python train.py --n_layer=8 --d_model=160 --n_head=2 --n_kv_head=2 --head_dim=64 --d_mlp=448 --vocab_size=512 --activation="swiglu" --norm="layernorm" --norm_place="pre" --norm_eps=1e-06 --positions="rope" --rope_base=10000.0 --rope_fraction=1.0 --qk_norm=false --attn_scale=0.125 --bias="none" --tie_embeddings=false --parallel_block=false --init="trunc" --init_std_qkv=0.0302 --init_std_o=0.00845 --init_std_up=0.0302 --init_std_down=0.00452 --optimizer="adamw" --lr=0.00281 --lr_mult_o=0.82 --beta1=0.95 --beta2=0.98 --lr_head=0.00813 --grad_clip=0.5 --warmup_steps=285 --schedule="wsd" --decay_fraction=1.0 --decay_shape="linear" --final_lr_fraction=0.0 --batch_tokens=32768 --seq_len=512 --doc_mask=true --train_tokens=131700000 --steps=4020 --dataset="wikipedia_en"
Each number is 500 + 40 x the weight over its row's rms, rounded and kept within 0 to 999. Layers, rows and columns count from 0. Numbers have three digits each. The size before them is the row's rms in percent of the matrix's.

# layer 2 MLP gate, 448x160, rms 0.0724, rows 396-422, columns 80-159
105:539471584502458485508517519512473442539478443442501454494421586515496448456499545491554506469423469529398428544510448468406406528503493504516529472511526461530463523516496507453495502476492493473554511510517466577508494515510477435517542468
093:559503527444493457566540495515485530432442497495592531563479528528475479485556484475424447519515470440495488491517499468494495550507448454532409460448539530497488473504506456503478532467571427520546541585447456541561502480491510478539507465
106:449532473615449555552505477502487547501544478460489506524542477405506460544523502502417520525553474472496509460507566500503575520487580508514512512516466490584496562488469546533524469465455449452490431484501463579525551485468526536539505583
102:474546541523567528484506549447460464514469511506569514505441565460544506527515439532519509471469498472503611431445510458532596496516483500493534516594481490486551478515507504560518559458444517542487579482459535491470528547507476466512528515
093:499559502552482526563551515451567558482534500527534520516489535490498528495430554456518558477519577421483554496470495509469529476542506601542515543516498551515473420510470551496439527475507435389478429483575491569455402556469469499522579492
099:457496470525501494571477505509469527537461448560407492513416566488527555537498532511551516433531531518412560487455479482502448496535473510495498553525507534487462504432464576507487503410460450516534542482489542496516605632486557439496439489
113:561488509474562487522501589549451536479453450434426508427519533495491507460477535510473522441476499486481532524498564488552430509456472511545498509498501462431466457467476482536526503512569468469532526465460420485499542456530541523515584427
103:516475443559468491533462497522475473509530601478498458455497490534522511451574571546524539415515450496393514543483564469584585510556432448486507477550496580583469534529574494519478483510498537484485450548477523454521484484505506502456463511
103:462474504523507524474504508525476498450518509499399505570534490510482457451521484506478508526544534440460450523424624545465530479545504469482496503446496495579524429521450520536458522494489514462551510540576528547538490554490549491513508499
095:420505457551512555502465547501487503471529513446613508499524497393517426505521516501596579477513459572551466521532526469462503463489499544582554500523498502468478506586540525536489472486452493452540503531457430482416455505526504489486490477
095:486531539472480512545431448613473499528479492444500551533498448509490470509531551504597564432452551575452484488518567489523481496506461469542508509448450526500500562608504524535481487497440517431468440490564515448527526551500497460510546438
092:549415568571510534483566531533499508478477540524502482592488482457574438550521487537497485495449498478455564517481439488438551503445500504484535504535535537545465496485517544536569545534425415423524463556492520499466469479444532512491442558
096:485545531482569533502424438402437398516471489495463478493509459470482496473497563514470447569480576511461546473456474500564522451498451537480513497508458588510465416466459514418564485566451539513499462488543502490553481541505500499533440509
104:496531472557534443489493471497505464467468458572446517450529519532512477433536544460466520475519425506504464473490492480484576521508443428496567447587416457488547439533539475538539487516428528422587496542441540447554559516535552505489542524
105:468572453546571550528527396489519487513512435476492464511458541424465505511498465442552487482454500505517501511422446500467478530527481519522520455485500568511449503462509527476404445498484502424544507458577501470469420574525516468502482491
102:475510524522531476544518524496454446532426461519527431548489403539505464527403483453449563486537461507525481485534479483485513546462515456454583476534540481530487407574485529522506511541492508452535487487558447565557423469449558514564486465
101:480473458478453561538470491456552597515514506557395496507479544505490467508542580510498543491463474509507490515523547459502507456489511506489484530517506545555461455444450522573439481440427483468528533423505585496422519503501435489475567463
105:480498497500544518474417454500524508557497432475530514576488588531514508471469434490442455458532507497463479539507502503444553486504447507477500436463504426522505556528512476569467513490500589487533472534508569540493539532574495475547544485
099:533562412530554498488565417521538532477447502492468451503480495483506478584514441527486455524521501534447455499487550493563510482519493535479549488486521498526528528532476494548541428409458517472543526515531450501549439572518531509487442554
100:569535560436472572503512549466545536523497505443429567544560535487515466439489495478489550477506538544543497499433516470463545478492463512515487482493529483555468523462411507519409536486484540444531484545478459518559584544513487449484508543
103:441529531531528481480584472488490415499528480447539528526476520524469540621523442552491554489462468529489548522497469472493513543491499552476500555540486543430476534487481488582552547476504506501536585465534517489444507536500494496511567514
091:423509523534546495437523529462422468413429557497473544495460600473537520499553482520543517511553489439450514510487471531493493545551570530582480548462550497453484549501544482546519520482466442561529535557446433496500527552552495443495530513
101:529429460481479462545544499534486456430508522462562456489540507531505504518558599556458463486464445480519489497613454522470607492493513471469475519467476524529552500434491526473512509542445485590498507557431491437546522502459539490510494480
099:536542445483549533496497466538543510569477485448444442541502480508425540526528506518386524400483519484454566540455572536491469488473460569469506507455495567438490524491489479519427506501467488500451525482447554532497519514544505455505579527
111:465579433479531516510481555571557502498486525559525520454501516450436578434555586473506498496504531515467555501476529568591494479606487463467472526587431442528515522474501531546424480481512530498452541418504464503503515573557513527518530462
097:607527546498484493553471490476476519427480507493538514468457441476510446484491488426520567488450481434457452545519487442573530498512555545486426570503512513547542462499501566422541466490506442569462519515460506521519460440524548518526591503
097:538435567495492479508506545450544434427514490475469490521474511514452540518579557530432561458508497547528512445466571530490466590459427540511502475521493539431499437551523540522419504526475526497509449517515536505552518507490539491489546518
# layer 2 MLP up, 448x160, rms 0.0693, rows 396-422, columns 80-159
106:536457483494549497479530469495508420483440523524470427503501476505450467511487473515489448525497481562472479529457507543481487462501521458481537448540497474407503519529511492484525493573513452468567474468573473519527499455543454473443464464
093:447491538516517433502499473564472484535440541392508541465478476439490529525485529489532520520539540533524479509610465605531450494567504514525531568479484504441519464529466504522459446578481491462482524488460532509435446487479572486490481501
106:511554514501499515493504511486432461427512478500393491463507472448573476495491545544495556501515496468480445530490445509459536527485442449450479503449522492532457470497448478490425513494506526553578584534481482514519539503506620501522540474
103:527490411557510456508509550455513487469491576439485488466535506487505501529492471519448537522512458471533495528510557490578461475560511526562492477510497440464534502570472482471488476430485499488471512458557489496449517501568529497589549601
090:538466463491477530498437485407569432443495531521477564462554500437484532489513500542452497512533499466539429501494421497407475480523416447528511507484497532452503445516559495482480469561481512589516518523527486518508543392501464513501515456
100:546486493412446460440503549521581491467550567474563464557570483537519508441527486470487451592480481543529426514563497505511544527451433457526418419476487527547494472508557480558564509558454484486447534506457487518492524493470480532532526527
111:470534452514491531481549502453487502560522540556537468456415435543523495542524481474565425494493459566533493477424538511474538471590553469434449559516570461555565505493470496442477447513485470516471498491483559513503477496557480504455453532
102:519520493521533467531481499495501455469474516441507441507496500550435533520510511514486422451460534552480498517563531518484512460527502573434567434503538445409463536521492479490480478560525494492472475506437559397469533525490490482459508554
109:505491455471438534496507481506520567456504528521509445449450497496448443499486478454490506500543415508480517536513460543483520475570528541537546513507554582467501540496531544482553524513394542486515460501484411534542429489529500529503522470
096:521425516478517471466417466475495531546501409502443445445536495445481457528513491487543484514501517508530489527462541414532488500457541458546543440465458535559526464534584455508524533521487481488512448501526529438438486481531499561503502530
095:514459457508513444531409491432554489440510511518469450536483549542457474491538523481479528517519446528609498435574511478420502502570511501544484451515498529559471556438517467475535504506442460519536535420500466530549414470456462513606542561
094:348521521499431522471453426533494570455517480483454453468564528521492532543485511491446472493561485522514533525501534517469512511455499488463475481418513549504539457466463507478544514431530482489528489509529596564523518490439500494532472509
098:495600439473490506495515477518495422515502448543522538539488521488491551465532518503483487502508549459512498460490490510448524527594451468555558438550491464510530481441530530485480483467484536448448597485470542473603521498472449480494527491
104:525499512499489559503540459433549460554585541517485485518543510450481518472554520441562553441462553564490446466482570442492480539507501470488540496553500453509486470560527559495394453469486520421519425591509539489489504550539550482473466562
105:464465553494469554448454561501496494484449563467499542467479527509480462535473468453474506518550547457479502478451514481501440508487533583510463526433502511521463497415515475487492551510524542531496538475532400539541432439511483488453454504
098:561521480517558481508547541520475415575451533556508447561486445595473471551436531507496486504507503495475491513584433551504572544471483540447536492528523498483437421516478511463519487519431523498518500565555521503535426515492532548494468469
103:528556441501519583467488493483544476485447526454476578484534419514520382503497544490427498511498488573442519478455544434495526510483548467483527492479438525528581517479474478520462473481472484442529530546523523523459447512561449494512574495
104:497492487509512451523470450471496489455573557533473511534451485493424474492497538510485456460482503482491457522505534518563449474505494490493466449435489572502458487517495488488526526544544478428499490508482492517517465480493526545509457500
101:473444481459464540445486510474486536484537523571488489411522496500454484401516515532445484486408476471551486517452544520437481469497527518554485517426534469564460475475547497492530477477494503536578503505449449492492507453599495469451497482
095:483474498488496544500456508429516499475532444464484492516503449528471528479469597385481551523513467401575459519462581552507523430470560432509513473478507429554604525494485500450500475516468513566491473512516522556507540481466530417508545468
105:476548455466531534515543492534468483529485476420458538550541473524495482519505448519420464585500459490470474514517477596475527482497501430472513443495526513469542506487509441521533454515479507530536539542492481492521533524496551508508530526
094:496505515439486525491520419536468469540477516480433528514514442521519561622551484513408464459452494459449588521512473512431527442502541511514471506461470521424488582433471523525534517467520518499480472465510596447528485473453452503483470535
099:457452443547440481537483431408474467567511489433497500507428514505470500509424481580464453523525509552478498487529511549487539502501562492531470477481474508465568552432529481546528492528487490467492482459585453419489459553475550513551484589
095:499546499533519507529455471463487493475437525535442506558488506461508540579536502520421482506475603449437501478530581471543534507527471521434518540473488490510503503432537458491497496448505460540454423467463617492469490438496537501482554505
107:498485552491447575507509497475486520459493449483469433465469467515486489491384462522494522484454592474554492587447494475514484472464376514505517490469500546495509411571528480521501479555521525511536504487492516444567524443533511450503504478
102:476604496554517438518511403467495531451458539494495453495584480520451424547494553543553506532514531508441510588506498511496493458486507470475500455453487456471512479460557477529488463550480462545478516505514541468498483457551502453451495490
093:479507520467531500458509483500456556506597533533531533443491477439503449480442460453446510530483466483499527523550494575539520533424460547511478446480511517533390457446540463599515524562524549407451533546567474515606468502540540555490475515
# layer 2 MLP down (transposed), 448x160, rms 0.0671, rows 396-422, columns 80-159
105:525480459529531511421493461497457495578562571522504509430528535488479500544465523525460493479557496554492440466518488523463485599501497515522487566459601547463547547505508523443464486536491416541495482532473528469555511479552535481531468509
094:428495504521502526449457448451510459476516505448428479503472507403469539521468455473528501495510560456418465570556561498493462468539507550536495482457389427541463542507543586598492501553425603517548517500453537502426564512488535514467541475
105:531557499499489522507468546598492523428453523512499449504442500459515502486580513517497463509457408432480532434482465582416452498563522553516481540434443480530480565492512505458537593548427467473560467487571487532505522486511530495498462462
101:535515504523450454536486501439479433573473483451425486511556451500491509517499506552526521486523539495444537491516500510465478483454529497473525454481545462538548446510510553489527589501504525455445421541506501555460551568481505515540473454
093:497455521468521543496525581446544506525447498472473444554436450589455514487490458465483477440509449476598487488527547475491463501485509472496512478538523473476509505487547621515517517500520549492487488505495442486500535513389538439497574486
105:530492526510458492452527512480545520504458514457563532490467450527539517472464457492515453565505484569511527465557550449466460546458475440491507481545510411476576520453509590589407491556458495517459478530448525506489521517482544497578456519
101:463542458526525522529514463459543500500459508525470486490496465489494471534497464515528467565506527551485494401486497466481509489465468459454427449451558514503565567492503641450491526463413514522427581525522583527496472546551501503454468497
105:428535441464534491489520508489513549493439512550532424532417474472418532474506498504480501468420543485432532588511495461479458453542499470441499515461580572524491481504495503461467494507470523518523552434517551481517450554513516442436465508
104:439460567511467506547417506502503511509521496496477459512528487586525496480511520479461513445503458484484532448527478481505552514516529495480543469490460438534499486500566500422480521499539540556561567468537446458566502511481445538492475495
096:480527544442523454420527496505529482427490501571409565445488458452464457477464436464454530491544547470451469483541583506477521432524481483521543557509569365502450509469495413538487484497502494491493455553530496520486569532479481490512565531
098:553523572508472496457533567507494513531484444529491547488527503426534552534501506524460490506487431501509539416500414490504545481481501507435464440503535635551542434487474452450542523483509558551508596474496486476390451458503534558523465456
098:507526467443468420473452456518471503524513533468473537492512520498505472521504529473455479505520442499425545556541524497455514604470504489496537512432569408437464476567470448488491535545520490467476435522442605527525436541495537498588475487
100:534527553468551495520493476443556495497425483459529516493480480490453516535566480442465541482471557426555540511506477493530472510465477414528537518461532458528511476534498409558551469481528482496454529559515389507504498518490490490501521496
108:538454506586543472464507428503541468557583510498455519517530469502476548527463470531471497435604560556563488406530493440507507469451469489537476526515426498507558464505544439529512442493473521432451434561460512485475508443495467576513458514
104:474456446510532507490497488516539461445548426518490584519509502391554547520550523492482431430544575556583476535474465443525572553542487499470515445528515461468531504524511537557406527438487500423519508487492479450512562522548551524447457506
093:472495471467532491526559516523478485548502447490545427522521485549569478468479557471527476489504450429496530468512451491429525512523505509493512440485599480487510437534440367487485348512476557470557499485561476558527519488498460469460507467
094:563521504571494543579452524458498609474488500457524552501487527488494493500537428494537503489484539489448486478487543453493465456516468497430484516490441576508505564497543452543481475465434518474499492471485490481504554573598482498488554492
108:504496478497414451501525521513475544524455454542480544439516464562439468547546510455439450591474430542580500551496457508564492522465447440500431505516531475468549511555543460508530477510500436476507549499499450492422527494444515516527547539
099:482478481496410580538479472474541572496576441503427545474549454472478484489537529447461518471461519529508426491415555459525541441493514477572497526469498520529527556448460618496550516544478540512452504520539513476483557528555529498489514491
097:561561477456544540391526499580439548486516519460511516488424533465538523542550477494485524493590493487503465547559454472482483414526524442445499550472431568528434408493531491463540541487497569511520517450540510532501508450476551436525485482
104:563424473522451566540451493473524492513476430425514531542479436530544487519488457521426533555463464518472533550494524538498513470526532500431528532478529532542444452435491559497502574591492473489435470524489513462493532457482511472489467499
096:516511501507497445496522500488552440519597518494492484456518560484453502525510474502428526534511476572489556465475475479427473522451503485545490460489474549465514582441494563414517539525447568522490468482431518538475560623541509473562497550
100:510450478519510416610520487519547518517512465530485476497468466413449469453475504538553472459463492473493544544556500511512539475545478502522450489519521497456509485500437512511490536450498486481445437521596500564572524507540524526501487443
094:464462535470549482529521502517485506471471434470420551492470446526536554444537417544565554534524547507509507524536521524490519464537526507483541481509435483493416526534517446462478493503527613506513493528513524444490486481529432467415530561
102:471507467484497590576531547552476495468507489503508502525463468453511449525473498473535527455536493493533523545434525500448469459487483489540524558583414532511478582443489664478433486455567475509520517462461461449487513512452435485461543540
101:544553559484502508622468529491519457495543482463536536455503502516551520528505537505502505486472554483404503538560462501462508538482571570484544549545510489507544473468534466444441469480500515505478516479490518507564452477479477411480456538
098:478498533481485549450517488513514476488524538512540516486499507443491470482522497545491493480564502521556554474526494535497495503582495529470514479552532485523547503543424441540509427490496556487421490503409515500458524527431477545520477434